From a checkpoint of a small transformer trained on Wikipedia.
Size: 2 heads of 64, MLP 512 SwiGLU, vocabulary 2048.
Architecture: no biases in attention or MLP, untied embeddings.
Training: a variant of Muon for these matrices, 4833 steps.
Each number is 128 + 24 x the weight over the matrix's rms, rounded and kept within 0 to 255. Layers, rows and columns count from 0. Numbers have three digits each.

# layer 10 attention value, 128x128, rms 0.0737, rows 76-127, columns 0-63
082124106121108138118101085100134145125153096118117156087139126108135122152116122123129153087119124161095138110097116109182141130105140159112147136123136112142160147114135134125140136157108121
133121108135099112130112093135122108140107091143118172090133107141115144114123125122122138120095140135111129132147122106122146152146122138095104125115167107134088148145117108123154109128171148
171156180152115115155100151117117096132117116134107122156139118109116175146136154124140131119088115112127116140132101108136113159136145102137159080086132120110143125103153084092123151141093132
120135146138104137134121144138122139136093108099150142180146148128111086142146180113072101141113091173111107125159157135122091141133109139134108158123109107132162117137164140164118123135127141
104176161161135135158114085126111152127172123138166139111142113139134145089091107102123136123137129103101147106091135121121134132176149141151107171137140118111114116154116123134132116106108129
115127119142132132183126140129149111127107105123143085136121163136142080144124132160161132117150139152132135135106116123101115149121126120145134087140141155103126135137130159098115126139139133
155135152099105122104121126115152093147137133126151110147144142147158107093103134089134122137125101111091136116135165122178101089145125079119121150103134127142135119143162129115117124134158113
143138134115137126121126108124112144112126151116105141115144112090108107164178143112120128113113114179122119138143125113134107129111168147132128102110131130132130106117119133126153153121096120
142118124147116169126112067145096163123159138153132153139116109095145131152134111158132151085133146116111081123120108149123133122135130105144106168129113162137128121151104093105156124146091117
147148131096071112136125120137142159138137134149114158094123133100127131114141120137136124116142125127098120108104139133142135126110154117118122108134151104079157127134108142146106134113134128
102171121144134134154097176120101139126085143148141160117122101154138081136127158102094100105122111115098136139117138194100123149122151110102113109132114155100103089131121164114118107123132144
112092131120141129089118133126160117138109103096162112112122149137156130120120157116155158149107094133106125087116119135158123130102101114154131151150123114147174147113129148116143127149125106
143104139113133128133128164151123140143140114132137156124143120092125096106111167134139107148136111117149109091109103123134100101135100097138124104138087137129149155132122137121134133159121158
166147125157137121133159108111118101154155167115118129135111169103136152127121141134070148119174135154133161113110118133209175121093114136088100178100143148130148124162159142105143126114138088
127129127146109137101133131168097111150168122142133120130136100118141117148113083122125115117108101138116137139119102114147097089141140127137136080126142140110109155105149152152145153106170133
153112145114111162118138128127109117154129145078130109156130113117126085147119157130131120160127118121120086121139118133143145131112112138171155108133151130121145138126137122139163123136129101
116140169163137108166093116157103152138129139116106143130117102126125120127126134151129152133133120118109146113124124110087104179168146156177162119094179161113088105095141096153161125148105138
159120136122115130114105123100117115139138118124124141128146124097139138101150099128152135122131114117117154090126123151159157131152110108088125103152128088110131128130114103102148156116124132
137121100166142136125104142096133119126117104119117073169102154167086140104071128122151130168123133131110160169129112114139157110117113157122104099135109141138125123111150157143138138115158126
129159136157085152125136088152127183116160098142140120125139141107134113145120101154157164151142120148109136115143147127098130141137145142166130125143120158145095137139140124093138107154104099
115106121130123131091127082160103160137140174122142144141148135089135134163085112145076097124111121121102119111077118113125116110104073132194079119117107115132145139134126131095141143100132156
167101140071127113118138151132151099108134097117114126130134158161126169099109122138117106127106099093126127134118133155128109110127101131125173123139119129123153120106115133096127125091150151
130149104146154073115131118095119110128115123125140161115128126096118120096115103102150124129132113115157149114105113077167119118134138134103153148126116128126133104120131155173113159115127098
138129122147109110157118149130113127144123136113111118147147159174112104124106138114144110138129125123131111131162148158107124142142086146099147114140088160155083158099137128104129131117093130
132130136124137156133119120121119136131154134144123134115082139166167145101163140142066172125155134156107140135122119123114187163096111126144090149086117132119105098143117147100162150100131138
135102113172116111120106108176148121161118114130112121160091122147156126141149169141115123123118122121083097131132106101101134174143141153119127122147131114103116104142131135129145168115147150
122137131131170113142131143138107151108104152139129142094079108150126120119155144124118120151124107160115131149123101138122152151097126125132151131114115144127114135158126133134113126118117105
115115103129134115115091126155126151142111136098121127102118148128123133144126134159163151145148136136137131142126098106107138142109100119166156120130142155084079095140132127072138122117106126
103155112144171123150147144094132152137109125111122117133117129113171120160132151111118125137138125123119147123122147153135181118113162130148118113140127121134100142085135105123108154143105148
135125132140129141116138141130144122138133148148127072127094163138135185134140098141108142146139140127160121133105133160121147159107107126108111112134101126086118104117111141152121104113137134
123102105094145084143146163144141132177113118118131158108098139115146129120139143110140104119177128104149110112134084143102148131137133118088109140119128110102114111127094146127123151113141156
132097120138133108135129101143142131151120145133135143128150143137134146127115124145144115157129126116156123097129125074096113117088126116157107121137127095134134115127149107143077121111123137
152125160134108140136106112141141084111166166147162144147153128151157092102118070163150127105151133134125133106111135127117153146119139094148096104128158108148140165138120115099094136137176152
122147113112133124142121164115128123159137099119148130140121132124119107138137147123136118158132095162145131103133150107152064154106131132127179120144118118123169134109145080161096144106116117
179110126089138141118143105104104137102150138129126147121172170093133146117111077138164113105113140109147139143143110132144101141119128127102156136114109140133147121146094131124064135126143096
156105115136127104123111148154132125131096139135097114132145116139097101106125142083147117097143131105119128129131145098111167160153159097122112108135117144149133109109122171122104111126122130
123134111101098154130135148120116133107131119100097141110106144146108151136165121154139140086139130152143118134143111192110127125153151107112110107117159115137126148151117127109169102101144110
122114113135093145121126117116146133132135156118118107162111128137128150162129113127139139121169125144113088126144142159161106135146130168110159134146170161138121149117126103134127123126114098
165129124136166100160128172072115141133141108143102130141130175148123138103152116120153104138150117126116127143126141133157122133130124135091151120078127111138160099132131128132144138099097124
126140126102123184129148174106169180140104111119168104143124137158139142144144129121103152116128123178124180168108139123159139105133158127143149158110121142130134136146136128124086133097133099
122141132116155141080149139114129127111119146129120140132099122137149154123113114116118125117106152103138159116142119110126128124100126129120114128106113137137161100098100122149097094111139092
138147107170119120146153083138119140148164145154078127088203140134111134120106146173094151135154119109165149059079187112134121128152164163131094140130130163111084129138118114146111110144135184
102111136141081133165114093144135158119142121132126109150151118143135112131070095102141144129169116132137152132120155147137105126151099124152142118080128174159126111093093125137139145179133108
120111132140120122118131111119146145181151118088129125081148154101145144137155130122151144132103145114131125144108149134120115143119129137120145132166161090145119153083153112109143156127079108
146127144158118122121095150129166137150102141115134097136147130157134120117112161119130126150157113104137099123150148100132102110128174113165125145120110150110122117130158105122136150093129140
130099146143126135163126129129124132139153171135125142165134125133150101111176162141116112155130181119121088105134142112084137159121171127117110132123152140144099139147127100112136146106104145
144154139140136135141109173132084151110133140118110106098108161110145096133143153118150134123147135102118159137099157125148126144119142110143169139108150121142113123168116115097131129089107095
124127150133145142157115141168102133121133184187122121143165118149112097086122146120155120156141175120127113131075130131131169134159143094129120128105101160135088128164111109152132087126151137
135120133127137139125136115131124136110131138136128092094113144079112149119118131106113117139075156138117135115129126166117157157114122111096140125147134122149142103103106144130106163112134120
104115111127141122097119141128095134101101153150090124135081108132128131161149145107127130133131112130122118115136078156115141122108132121114112162113125111128139086139106137154135115139105119
126142084123132164103146124092107124104127129175140145108115113128151148106107108145105141115100113142133138118108145174161128141096075129127138129110116145139117110135140104122108137127131128
111138176110124102140121143096087149136084144104100104112090161117143100135139145150125119139151110096120148088098148119115162118160142124162157118096157108097128141107091118121152128151113128
# layer 10 attention output (transposed), 128x128, rms 0.335, rows 76-127, columns 0-63
133159126125139098135117163146117119134131160154123146097125146109134144132122133106109150120152145137118131134150129144128143138131124138111113114140121135131132108168129137167110136134079168
133143115129119132154128126123135139140125167166153150121163131123105131113160109125154114098145125127166138113155137137146124134117107136123111125125151128111124137124112136131111137164139131
115118133112125151115128122131132097138150118130143160155074123097089125124160078129157133114129120110112151136123153097096144151147123175139133123145129112127111119127132166100111099085087116
117161145099108138129158102164112160151133106126124149143151134174145115095088129109120146090123128134131114112092132115116106120103131112107107110124126131109122101104169122135116165133100146
145162137140115131128142171160117153128170132109120145110138133167126119142148138134138154105139135095130092136133115119118168161110109131145132100098086143186150107154103111141129134142135137
136141100139138132152135132118120099141158167137156116102114131134144090124105124147127116149104121135065141152119082130147116157109126113110120105144132123164091129121111121129142129137118146
134140135107113111155118148114108181126117106159108122144125133156133131139125106116148120136117167082145106125179138124162121112131105121154121129147128145094124145122141125145153130144179134
101130130094136108112102102125146104115149144123125141145114149108118132139116105136116120119114097161135145112115133120151115125121112131133115124120142123130153128117144135124127139069085142
150119143155121128079131147104104085092147134112111111111121113110129157141144143129131156148106112166118113107176131139122132123167140120125141120125125146185152143113110159119152150146125131
134120123097142083136149164165125167144136118150127111104161148118101149133137110131120121131135136147153094125118120147174154134103115143098126107125128121082125112147120131106110125145173133
136103086076099078142116121164118137150085102146117118108173118141090092129142094144134083149132117104100147129137130133134128154078115115120099126116156148104166110104124120108137123078148132
091113143129153165143132147125111127121123161115124149122132112108162118105121117128113134143100162094160141146155110109113140133111129108108091122115117111120122141123140132150132132117100118
118128145095124136137103155116132148149104088130113116111091141101131120119109153134125139119127133146107103154138129119108147143151137152104094118120090113087124149154167126155118159123143122
134159126118180124180110095133089126147142167139130153129149152181125129161129194130111143121111150143143112180167124094130132123166129085156141075149107148137136123129097153161178119134094127
150174117111163103097104133135120141107085100107133126134161132141121107132132116111119095107152132144122115126136118134129158122116123153157156129132127105130099119139161095168122161108153113
122129133123138130131133109142096095138103109089088116153131123127146133153100159124123125152106125155120125117099126101097147133107128123126152140097111136145111149133135119146142110176101070
112124121160095127109100117146145102120145099079097103090075141156119159115128067141102145120119105095113160089080133122119120127137153168151146108113137134143107129155111149121109157109115109
109122146094133133133162178109163137093138153156136164154108129088121130117143084107142136105122141129138113149138154156148128171154114135118113119126134104137120140116137094139118159112147147
139125142140144137147147063116120128125115155172158110157121155150143157110123152119139090114122158077086136160122114131129100131126126096148170147151127145122121116126134140119154106100169082
140126073136108188143116151131091130131156127127121115090133129127152149115132118135109127117117125125103113113125137124142144121127138139149169122092141121153130119130162111160145098132122152
141126168150135107094127155140055150146111163107133132134170123144130131120132132154103164068149098149157165157146158116098170126122151137169148121113124095097133095146122146140145147153108103
121110164114104118126152114122126160119120169109105196154078152157112136102128103131145118128131105151174147157106145142136144120123146164131130141173109115109075124129131137122092127117144130
135148115130186119120121125111150134137151143126132140123122161115112106159067141119136125099156161082117113133131121123139148169161116138129102106136106120128138120117139114117116135108172140
130143121099103141122126118119124141138132136153106127148130157141108116114094137169140098160108111127074161125119162149120128120143106153130115121142101157151096118107117090118136136106099104
104101154084114123121095119125124103143155133149126157148119160165132134159128121110140131135121117146153154145138107139121155140143118083118140114152141147135157093110137147107169150133098118
127160125130109140136142107158148135107159148102151169133168099121128124112156109121125134150119096124102131136132116144106135145140144106091132143162149135152104111119144130137097087161117118
123118143105151117153129106146112089154121135134137116124123134124107100139122135117096109157149113158122119146110100129116123117125130094113104126128136131117166111115107131108144131110122099
136102087142100157123130153140105114116149163119139112125112141132122113139090133137116145131130090106106149165111090139113135151149135135119141124110153135143127105159116138119123112120107100
145102090114152139128074110151110124145141098121144125151139120090126108135117148156083113145126124119121161174139127139161161136140157109130138140096114150148108130151109132152116058131118151
128142104137126170108182091127162117112143153176148122164123137135126119147156124117132121143126121119143135150132095097108085150114140108126142121131148138130124138084124137092159070118161106
106129139095115112160113133122152122147117143100130119118130146122132115127099120140125109148129162132122140144130113149133138139144122168109070121158142110124145131165109095088092134133149112
131122121128145128106128116110139158118132169124148121126159116106123149129106140135125136149150100087114141105154125141129168161142119165124115147134123125127127116112106121144131150158118134
118109155125123097129122170091159157119149123151135110122120111123114120105149062117132136067156093143079132105164113145149128160124129137120152137141143130131125165137146087153138088159133157
091167132137135125112106137133128141147142096139126106115118136107162139139087123126096099160155131125118135122125108129103110159134153181101109129119115139113135131137143136143140158087106129
160104122148117120112135114074139125157088166155096128115154185113172172145063142117151135110152169125149138108152134164139132173142112158129153168130147108099122162113131138132151131129169109
146101125121110093166115100105166139141105128127121131131120127134117107122099099147116101110116147103073151151134157120121173112115123144123137122153149097131122116108119124100137085126190128
129110110117150115134185139132120117100150141161096112137120128143147120136169127138130123112154100168165136104133107107157110118142142072094147138105153126122115129111123134113122104138127122
129153117137138165126167131141132109093179140129131125119111103105120158133141116154118136140115095140108144118110130121143064121151163104132170133114147107139115127104119102113126101140142141
132151135133121126163136100108154115137138153154123132134107116122130128131115135110129119138140150141134128140106145101162112130151125145139139123150124116136147101153127113113148149082117084
139150125096135095141163101130124130142129075140137142126110139139180117151070163115099135147169123130144103162134086118110117098097137107121128159085141133120157105138144138136152098129136127
164097173158100117080134082118119136160100137125146151135134129136152169137107130133163105128119172119164132122137143128122157130145125130142096136146135134115137142112117131089152120136138075
153132096128191151112085124113156148111127123181138064082138153142079176178165150184141153153146089078164106106178138147120129160126119178142128121112136147162099114100117131155146132120121176
145117114122141126090167118140108123098126108110071121161089125126126160100126106126073126075134093120113138111148132116174111144087174134169187111134090130105111130094106122174169168123107163
112147120099135153142112156133148103104141164095129122105147144099156167116099109143133134149107159077140146102138141148114142151094103156123106160125124115145082120149122120129096153098084138
118119146130131135114133124168132132089127102140118129128154096128101120121131119172117152205131098093098104126111129133119133126118116122128126128132106107158139107122138138113093126124096137
103112131129076142120093155108140127114143154127123122102164082128131144120124105155153116135123102110121130079105161151135146141114111111123129146159133093160165116105168109101117150140102121
141102104136122117143088181086120132138155124127080118128137124117146133168084113135137104125135134135105139135144112109107132154098111116139146131099112130154167126144128123109181107101139116
159112112129113119135128124100146143112147103170104100125148119134108120140131149152135131098155111089096082149123107136135136110121137100138143123139129147134149152112131108120157099115183122
127114130133107149114122153146125137118122154139100144150156133126135121103062113106145106064090164163116125114089116130090125136100139084129123124143115132112133128124144149113096105103167144
131095129138129130101142116133114096134125137101129121133130085121100159108138152133126125171103130161106126110140117120122129112155152091123141112135141114122171097100109117087147137111139124
159102153147139140113115106110082116143121119155144105131137102121113134142133118125123096131144138146187134141157140139114112127139140099115125128118103124079117132079139159126131170110143110
138120116092145128108142160144109142154142110125099129112076152134130151149129128122102154137122101142146137120109115116124177132116143159142137136165160137133117138138103093133167118125113125
# layer 10 MLP gate, 512x128, rms 0.247, rows 0-36, columns 0-63
110082086093114124137101134092096107112132143135106138134145109131090118122142158120108162153190095117130127116108110162114134106139100056117129102090107162150119163136130101128186104094124134
130158118134162127088135123079137105105138136127114135135113079155113073145189145130157092131130159149127148109132143149131150135112130112136172102131090144102126186126149109169133111126149143
149166153104131101133151135102088082139136081110128137149107098097143124142125118112130132125185098171133156110151125121130133118170120156126153097153145066140143130121101138098145096163104150
146151098124106127138123090153128093123158128110146140113109127097112135119120161104124121103097149143165155148172094163122107125099138123127083130125120152069157126118111082133142111107142159
118137180077100094185146148088101104118101106099094123113143119122097116137157109100136159154115113116121149150163143151128101133139120116083096138148134143153145133130112111067159134095101141
150140095105095126116099125039087166125123109126125122133196134145118093145117163131107089144171162136170131131131115113123157143128059121164129094091068163142149140157127138137135135129117164
122118114136105126074155157171170089154115121149124140130148120084134125200164122116150117146151121151129130108120150131157145158148192133141144113107132153141126121145154187103079105103098164
157168188090142126121160137127116145131111140131143119156183159138105133058101104128106150125133140105159139146133140116117129177105127139146149124124141094135113191131123164111150145108120130
112125141109113132139111129096114132151154152117162125128131095133123137112127130137126106131168116148154115121147133138173156176120101137153152092110131138113114137142136141111132080095120109
161141127132165135119136087145116110148131122124096089149098161121172136110110117137125160110124115124104087104135121119094166110119109121127157117138094147134132099100142126123160130141122109
113151156142134143149109140127118101138152115137142137104072103111112146138150146150111100087143105142121144146151120127141110150095143140135154121114151076187129161107081136117159103138114125
133106128129102089124073079093156151123156101156104096126160139107133107106110148135102203101126135154125132177155159121075144110092140085120150120149118163092104131107162121155122170116159172
209118166140163119136154124104143120148168135140118109138163110138116152071150120124107122181144124141149113113119082129145087144129148129135126088132112165125108116153124136121124130125144153
118135191193128080149085150123143097092116143161118151125117128148097137155119120125151159115122155140102114139130154091165111144128093087114094113123140154129074110106130114089139144099130166
114157128123132144148141135123123148151123143194105109152116149156123119111152195125174102184077076132114132138112108138105137096125110133144117091111127141131076115148168124143137136131105107
123174114114187146180141192123103168184126131137138148143166103120107122152141130114130115105141131130194127161100108149091168165116123118095121161093125156107172151119161165149109101124110109
133081139074157152122096096129135126120141182151117122147127142161138135133103096134111120096140119146116123152126143124108109116119136172122158133153153141136110110101150133142138111125121131
146099118087117080138146150134148132163122127132085154086079107101110151136139104130085158107140142182163088118142129137118083175153137147131099123149134154086110113148141112098121176111136096
112155123127111137149084114150144155132127105119135140106141125183118115153136140154160112168141110137138110126121124114143150128143143106078096112116153159106095129116084140137132131135107145
135129139142114111129094115162106127119134093148140135147136096157073132128141135142147106121169146107102110117108125133129153123096092143147147151112131159131153138101166104104160151138158090
148153129091146147131097117101112119127088120168148120120162121119124143085114131139154115150152147125120148124112111141099136119144114114116128129122147130102109082126166141113149117125126165
143129147109131153124105081140110071135130136135142148124169110105167167153162104060144143157119098156147094148130150140131100093135153130117102174151123126176166093126137128068122120098083138
140137169131164121137138138172092154158131134137098132131098126142072154146155107147147154110124149166139105103125149109139111142112119103122092146135114113109120121167163106127162105115126131
111153147098139158098108157133106168141134164132150121102151130152142121109141100089087158100116144098137092147119116119135145144148103107069165131118128149127135115163141106170137079089104147
137088118130155151105152154143119115131133141151135161157117145160085119139133109141131133112116174171110133146129136130125117143125090147171103122129135167129120105128106082125130091112125139
087123107113098114137140120135143130127100110118115128108163182117082144151123126154156134155141126083154138132090143151119135145108097095188125150152157118115140131099130130121132136106106075
129137159114146138123143151160162136123156147103134089101123133118090125113116106162160126138141124120101138157118148096093113170133136147133123169173141133134128142152126110162139127094140161
124121142084104124080140098085137105128139094144103113175084123143134124136150139127116151162153113112121134155127118158087130107165140129132148127124121155123145127121122147136120100100152109
112148130115126159108126131130178133142149137148110134118137161134153098120172154183093147139123115096162075139083116108105132135148121102152168128120117115112116141147108161092167140136115192
151166145111135119123144109133137130149143117152121127101138131149117082143134086110124116111143099160129128150135109143139132144137129136173129119159145181089099161132131150108150146143139165
131102139100124174113158160119110108133163118115093132154100150123117138132119151124156166127126127207124103107136137100146119106120137104082070146123166153115122127167154144142081137156131127
158125115105112075120130111098143121127115118122162136132140122142085165172084148140113126178122142141129201114117122209152096136144093126123076170147128116145128131103109112097139115083134112
128101143134096120124115073144110161131084152119142159115090120115130105125150107140104127126169122143139073133131140131135067089151113061131095082163143147138145115110116173138131121102175092
125093125140093152171121144159165140155158111155162109087095104135114134120111113116120154142130112090175167152161138159118087109112126125154103179134162145148146115108164087073128077110096171
103092151127110058196122152114173130131105115177150134110128140104082113148125128102107141115077154159092155176080086140095110067119129135120097146117116143115112084153150113118145137105152156
109184136122156133141128082113130134128116112126144102136144126138064133100087136115104160134140120125097111098150091148152137126160080141100138107136106127113062114137150141158113134152146133
175112115145126141126131098124119146141115163141158136089133165170087126119113124097096142107114161146116093150111162124101126154127109111141143119117122119124129104143117114116145159121117134
# layer 10 MLP up, 512x128, rms 0.253, rows 0-36, columns 0-63
103073123177173113086128138100111116126156105155128130122188113139114100124115113156117116118137125108174100111124076136116153169156136123133113092114148211126155175137161108133162124091119173
040140167105161151106151137132129130100158099188122163106057127129138126121132118161124129151101101144114158106085109117131115078168125120122117160150194107130134150127124138159130137133146123
132150164127132090136102096127144105165096159120125136067123140109121130102110157159099107162096131145081138127137130162099100103156142131097109122065069113118126124126114112095120132150196137
158152135142126127132144125118154138130095107123106158178073132146143118133145118165143120105135132135161151138110115106131093127094113142135081157141104145134119157139159189079141145146107093
128073122159169154133152140058140169112133159150157126124104121130108120126138133169102141161096128121123115115077076113143136097104131100093218138117152094137116174138128143150134103129127132
125097147145123108137093142125129126111157136107103120146115191096175164139122128126121127142142105116093127085115115151131108104165112140141141131113154106113118160110097047133084147149103111
161087126132072146112189113118165092174125130156133153099165115103140146122123122124172139133152114116105128111057131160145124116135127092150111088108130137134127103114175149107133135105107141
144155140145150087112108129105115086111101096102169090076119152149148141112131079180111141099126149093085149158154163150110124175158080158085143120161111123140087154118144146122148125087134125
102142099118145120142102168100101112156121156138160129112100118147153126109115115141082110112154137135167079137168091101144154164107103147081103130105132164128100101172145139156126169148106147
106114162138097114137181112126104142140122106090082155128122071129113122143131182163118098111164184121152108164124105128135151171102140106153114158104126088159157113112114136167103112173144109
100155159137125102159079147138095144167160132130121084112131137116129153140141157137133069120121149163173130113117126103116148118092106135150157126109115117080154181152115136147134139110135113
110108122159085133126136130103121131157157168131180119148098172115121140129147148130133154150120061147095141108141134083080137097110161146142131113080125098135092088103105132126132127158095131
172073142178151114115080104143173116125097169136133130119139113115131144111139085167107092184145142109165119112121117140100147113117150088083143142136144129143162142115158101131150106106126093
107108131110152097127176160116137146128137122099140118087129157124135131151123167175139148072142090113173128157075109157110152108156151202124133145119156157128134129111105108155157123135078136
129142122115102124135169112166145096143112147095144149094142108139137151154136094141125151121159159125081131146163131101145112168115148115159151125138110121142178186068097140094119131106148129
113173129124131100134143108100141087103160106127125148129151123050143121156088134182129103126136143156072111100154120132111117127102086159147072147130149110146138075119169121082161167150128172
133113111128115136172115124126154108120130169144106133136121139112149125121104132141137116151156131129081118143155093100098137129110143128165158117155131167126168177095127133123110178142163138
122103138087101147114076130131176166157129150159110161142085096130109118172152138134121139178124113119136144140112063133148107154147122148108110111128160152103117113158145148116125127169156121
086125116172151127144156139161126149160125129105119182135150151159141143128166119136117154108103142138141127120182151158155120125139138092170145113149110117094163119128115145149127121165136117
114170119082115132131090097121109121147108130085148152139156101149154133119136109117112123139123149114100040143116155107144161154122106110118138108140112100132119108105100129153131115120147123
146113159104152121145144129113091105124107119173102156106137119167154183077101127134185157106133109149135152139154118148131122153161156184147184132122128073132117095116113124146115132153116145
124144180174170175146098122117080118123116091130099096107170137101123159143101143085151130145128120141074140113140122143113130153109103114091131104160105116160207138126137150142106150131137120
079083134065116113067135113085113124118162131146149140146143188152138096120091112082097113141123167125114123110116099157136110158149137120156134122147118092119140112106129149106123127139100130
085073137131109146134116146117138127113164130101144144179113150133145126160142122114180131178107124129113190133100128178125086166117102168151097196149120126132102126091153148131116148136141125
129080139098118117122119128156147133142113139144144105106110152125093137125133135112119135114144086098151130131082162093147116137151094143128122150152155141120104117097106122160137136096117124
138127108132127106145138130102122130119169102086113103117097122152129125135109134139147183126098112127178137130127127156144082120133181097153153108121141121137098133131120126088127157123108155
140113088110153143167157087160157164122082113127122118151153085115169118105103137148119124147142165144104120142103155158057145142125145128135155151130178124180116140072166137133172118117122153
095148079110125157078134129109147154079153134143135140156092136173130141132153133167124147138106158136117137107086124148095107125109125125184120120132101108143115138140112098116173088154130110
119114091155137123111153098104101123160150145133183124126063133197157143153141100148103151167093132152130119113112126134124169142158143086173112090112131130096138056109136122168109110120078142
131137182118134130125109098105123124124098106159132067194138138114156125106130145119133122129121142131144091130131129121139123127102132140111125105122147114144134110146095136128097155123117132
107128138174150130107174159133140119136130134098115130141120092132154152139157143138123147127125135149118165099091094121061120113118130154109138097130186121117116102114123120126114129096135132
141161136135133123150148130129116091128143171077151117128145090150072104135103143146184130133152146105136144110108097133141122134111111088148096129139124154173161123187136125077118101112132102
093115144176181128102136155091128146164122119132124147107165132125146093169114100170174122136126134127144146086128142102089118114087106133153117145095171146147113119098096125213130105128131177
131165149128147109081149101101115155151147139111146092168174104101153114115133102121091136116119178089141093133163151095165122184156165171114140110096146124113138144127147159139136158171126081
170167176118124152067154090084111168118144115080147124149118119136120140157150103093132108137120146134127138135111110118154115168115089088129133130138162106154145110107119093116107149119089127
143083115122173089081117129146160134107146155114171111103141174102150130119113125088156136121136113119110081121108133149147148165209122138145131080097132120109137140096099129163082137136116130
146151144079144123132142167107115106137170085144116169193138107092169113104122120137112149123161095135100152149122085154100099125164143083144131129114116145144166124094091127132143107104118099
# layer 10 MLP down (transposed), 512x128, rms 0.0819, rows 0-35, columns 0-63
135124103138121101126116083110137131131120145100048118125114091163109084169097120135157115125107131130162118136092116160119112160172144122071106078160130139119126157134129141134150109103141117
140119088164156131120167114128126127120101075126172110084148107134118149149158110097136140125086119131063174155108107104135146102132103136142143129150125089126152089090127133105108161131135099
113121138153116146137115133152121118164103108097152127107129135146109105127106185153121074137164141076135135103102096128140133169106109107102136096126187163126129166165125116117136140117175101
143139154109112098102077161122126100109175116141100158139142139114112142106139155119098137112185089137131121150102119113183144111150123115105119163125083144111126140102158122118161162129152098
112139172164165109153113092084116132091156117188176080108123119115128117118080107139188090111097151129141142104129144191136136130122139141130084123095117083175136141112146153106129119118131102
124097131135115115158162162111092137109104155099113118112105091141150107144114129111104134143105148154124124119155123114137133087104114127167112143094091121141154132127140125140142166130182117
110070125097120106164161164125147083142091169154113118149145152121121146110131109159108139134124162110154092117117100131133116151171162137111126136136120149127137129093181142129120069119124135
136141131069088124118144122140149103063157137143121114159089137137100147176121120066127144192135136117187142158095141166070129118127085171174158133098133141069062126117095122155124138121142142
110135146160142093127113149143120129091142155164121098121156126139129119115186143142106092119122112131123125144116131124132145165151139139127146101133144149140099155156103109073148099173132145
132122148137133110147136162138116111094124123120152137120135097161108157149123134098121113141125145119157105095139152169164141116107150140172101153123090123121115115143133153141128123147137122
128144144200102094122127116159093104122150139152122128112132145096121149094109145118138131101135142097129149106096133158103094102152136146112137150099161144115111098116143120113123117137093124
151158140146148089135178152136157115131115171113165108106129132117141096124113142116159123144116142142109120132131111139161138160115129150096158117112146109137139141089105139083144101117062100
153115141120104130121113134120105116181150113148080128162175091167115133141197134082135138124102123151180067124121091116133130117128124149130145144150158142148151118114082115101113141144140150
107156131115084146085094082101144076135136123099145121134120156159146097116182143095174082157056143079134133102147122135118145163149178114134155095117081113113112102089103135109169172147136116
106105102095140146134114182108107092077126140102133128112171100124100106170083093106083105152131138123081134097122104166150088139119153096140186157139116055169117160110123162128123133056127167
113138135132126099194133111137121070106071102091163144154187175116072111144103123155123120145078086148120127107121153138144105172126103123157122150082152112161111075132138109116117145168114125
129132143111146130149067137138105133130140156118123122140150125154141115124101108123144113089107103128125109143128138102091144135076132096125111102146153150112159134098119139139123095151137132
090140147149156159119138138129142120127122169119160062132129147091115116124133121132095086115149152172152082172123139133095155145114160130087134139148110122125097144110159108136154103068145193
146119108138139127120146098130109149118140120155102123121129144109117123136127152130128136117125102108116101109100103120128139138142132102127127124120146135123148106122124103102134088110127131
100129123143111091112120146127113151174111136091156115107151085154162142089119154146117134153105142150114120121147186130167143117146133145110148123140151119121124143118127134138147149104136105
147139131142082085169152110123116093117094170192119097146138100111126144139107136113151141141156049188169188150109134139106109091125115143115114147128147133119133142149146137136158133114127105
145102154115126158131116074126117156195135123100153102115101142136148107164115110140109120130094124110145138123105167142179126129132162145097125086099107143121104188081142131183114166130169168
119110126106085164114113177135122113128134131129135137111192138113115134133114145113137121102146106128111165131133102153132139184114123127128154126144128103157110107165100153135111128118117105
139143146133138117129126132149128127138109119131160150131123138131131128130127170130149136111125077152086149156162134127131125164098104127119125159118120124155145098154129145135099184128157106
129122109158131121130123137136142120148134101115170115114096118129125144102123129112104124132138166126128123119163142165135110152145127150147152116131104078126111164143144154128113155143119088
094126140151143116137133118140127132134151138149111100137123140125098102117132146115167140142091127116136149131135146095126158125154117140095137126127168127114170115128149123130121075138169136
109162135103111132140113120132114160102127164122126152122119125093153130096133107132141107107117096158076125134113103101132133151100152117115144139143132114111169131148118129089146037111137124
110173158134190187169154169138116142125159165087166119114133162108140104111133131137116116071095142111131129140151179130176147117113101093073145137113167167130100129143125100123111138132131145
126069133153133133094123148171155115154162151128142143139168106168132095102145130140143116160113112160108140155115146122116146095064128098144162086141120128137131105149073133121148151124108102
095133154154151181173131137123129140123115119104149134102144142108118145119131123171085142119120152145102112134148107121107140153143098169089126127121119087170137151103130122124143172131157132
172159153113153142100115100128150119147102145111128117135133145117094160098151104128138144114097178055115114122094094129101147076139119145148117119121121143114133103129156141140120150084158153
123124138128138070159143082181119137091162118131162088097137120120121163158088109182138146117095158119124149157118108163100118124108137143137121125155171104101106135117125154094088106082125084
126123119166159126085131106112126141137135160145130092141100106087139125141122090106110156147107129075105169120116108129163149130131131119169131084066103078123128152109125083104133196141127155
140073112109114109123152113156134126143126177100129095122119075124164145115109118109147131131150112147083155103162176118113114137145053121143158064125082129137140090127110111149113113138131165
146117104122139169154120110148132140129106123141125098083134110143125082158128146103150161121122172076126091088140141174120153094202143111153112138091146169144087135143110139115101105100132130
110112131119131099175145120141113140116151151103098109119090138112154116117094137121126063117120093121060136086133118119094131120134133117114103137159183092107120139146133149120088082137123120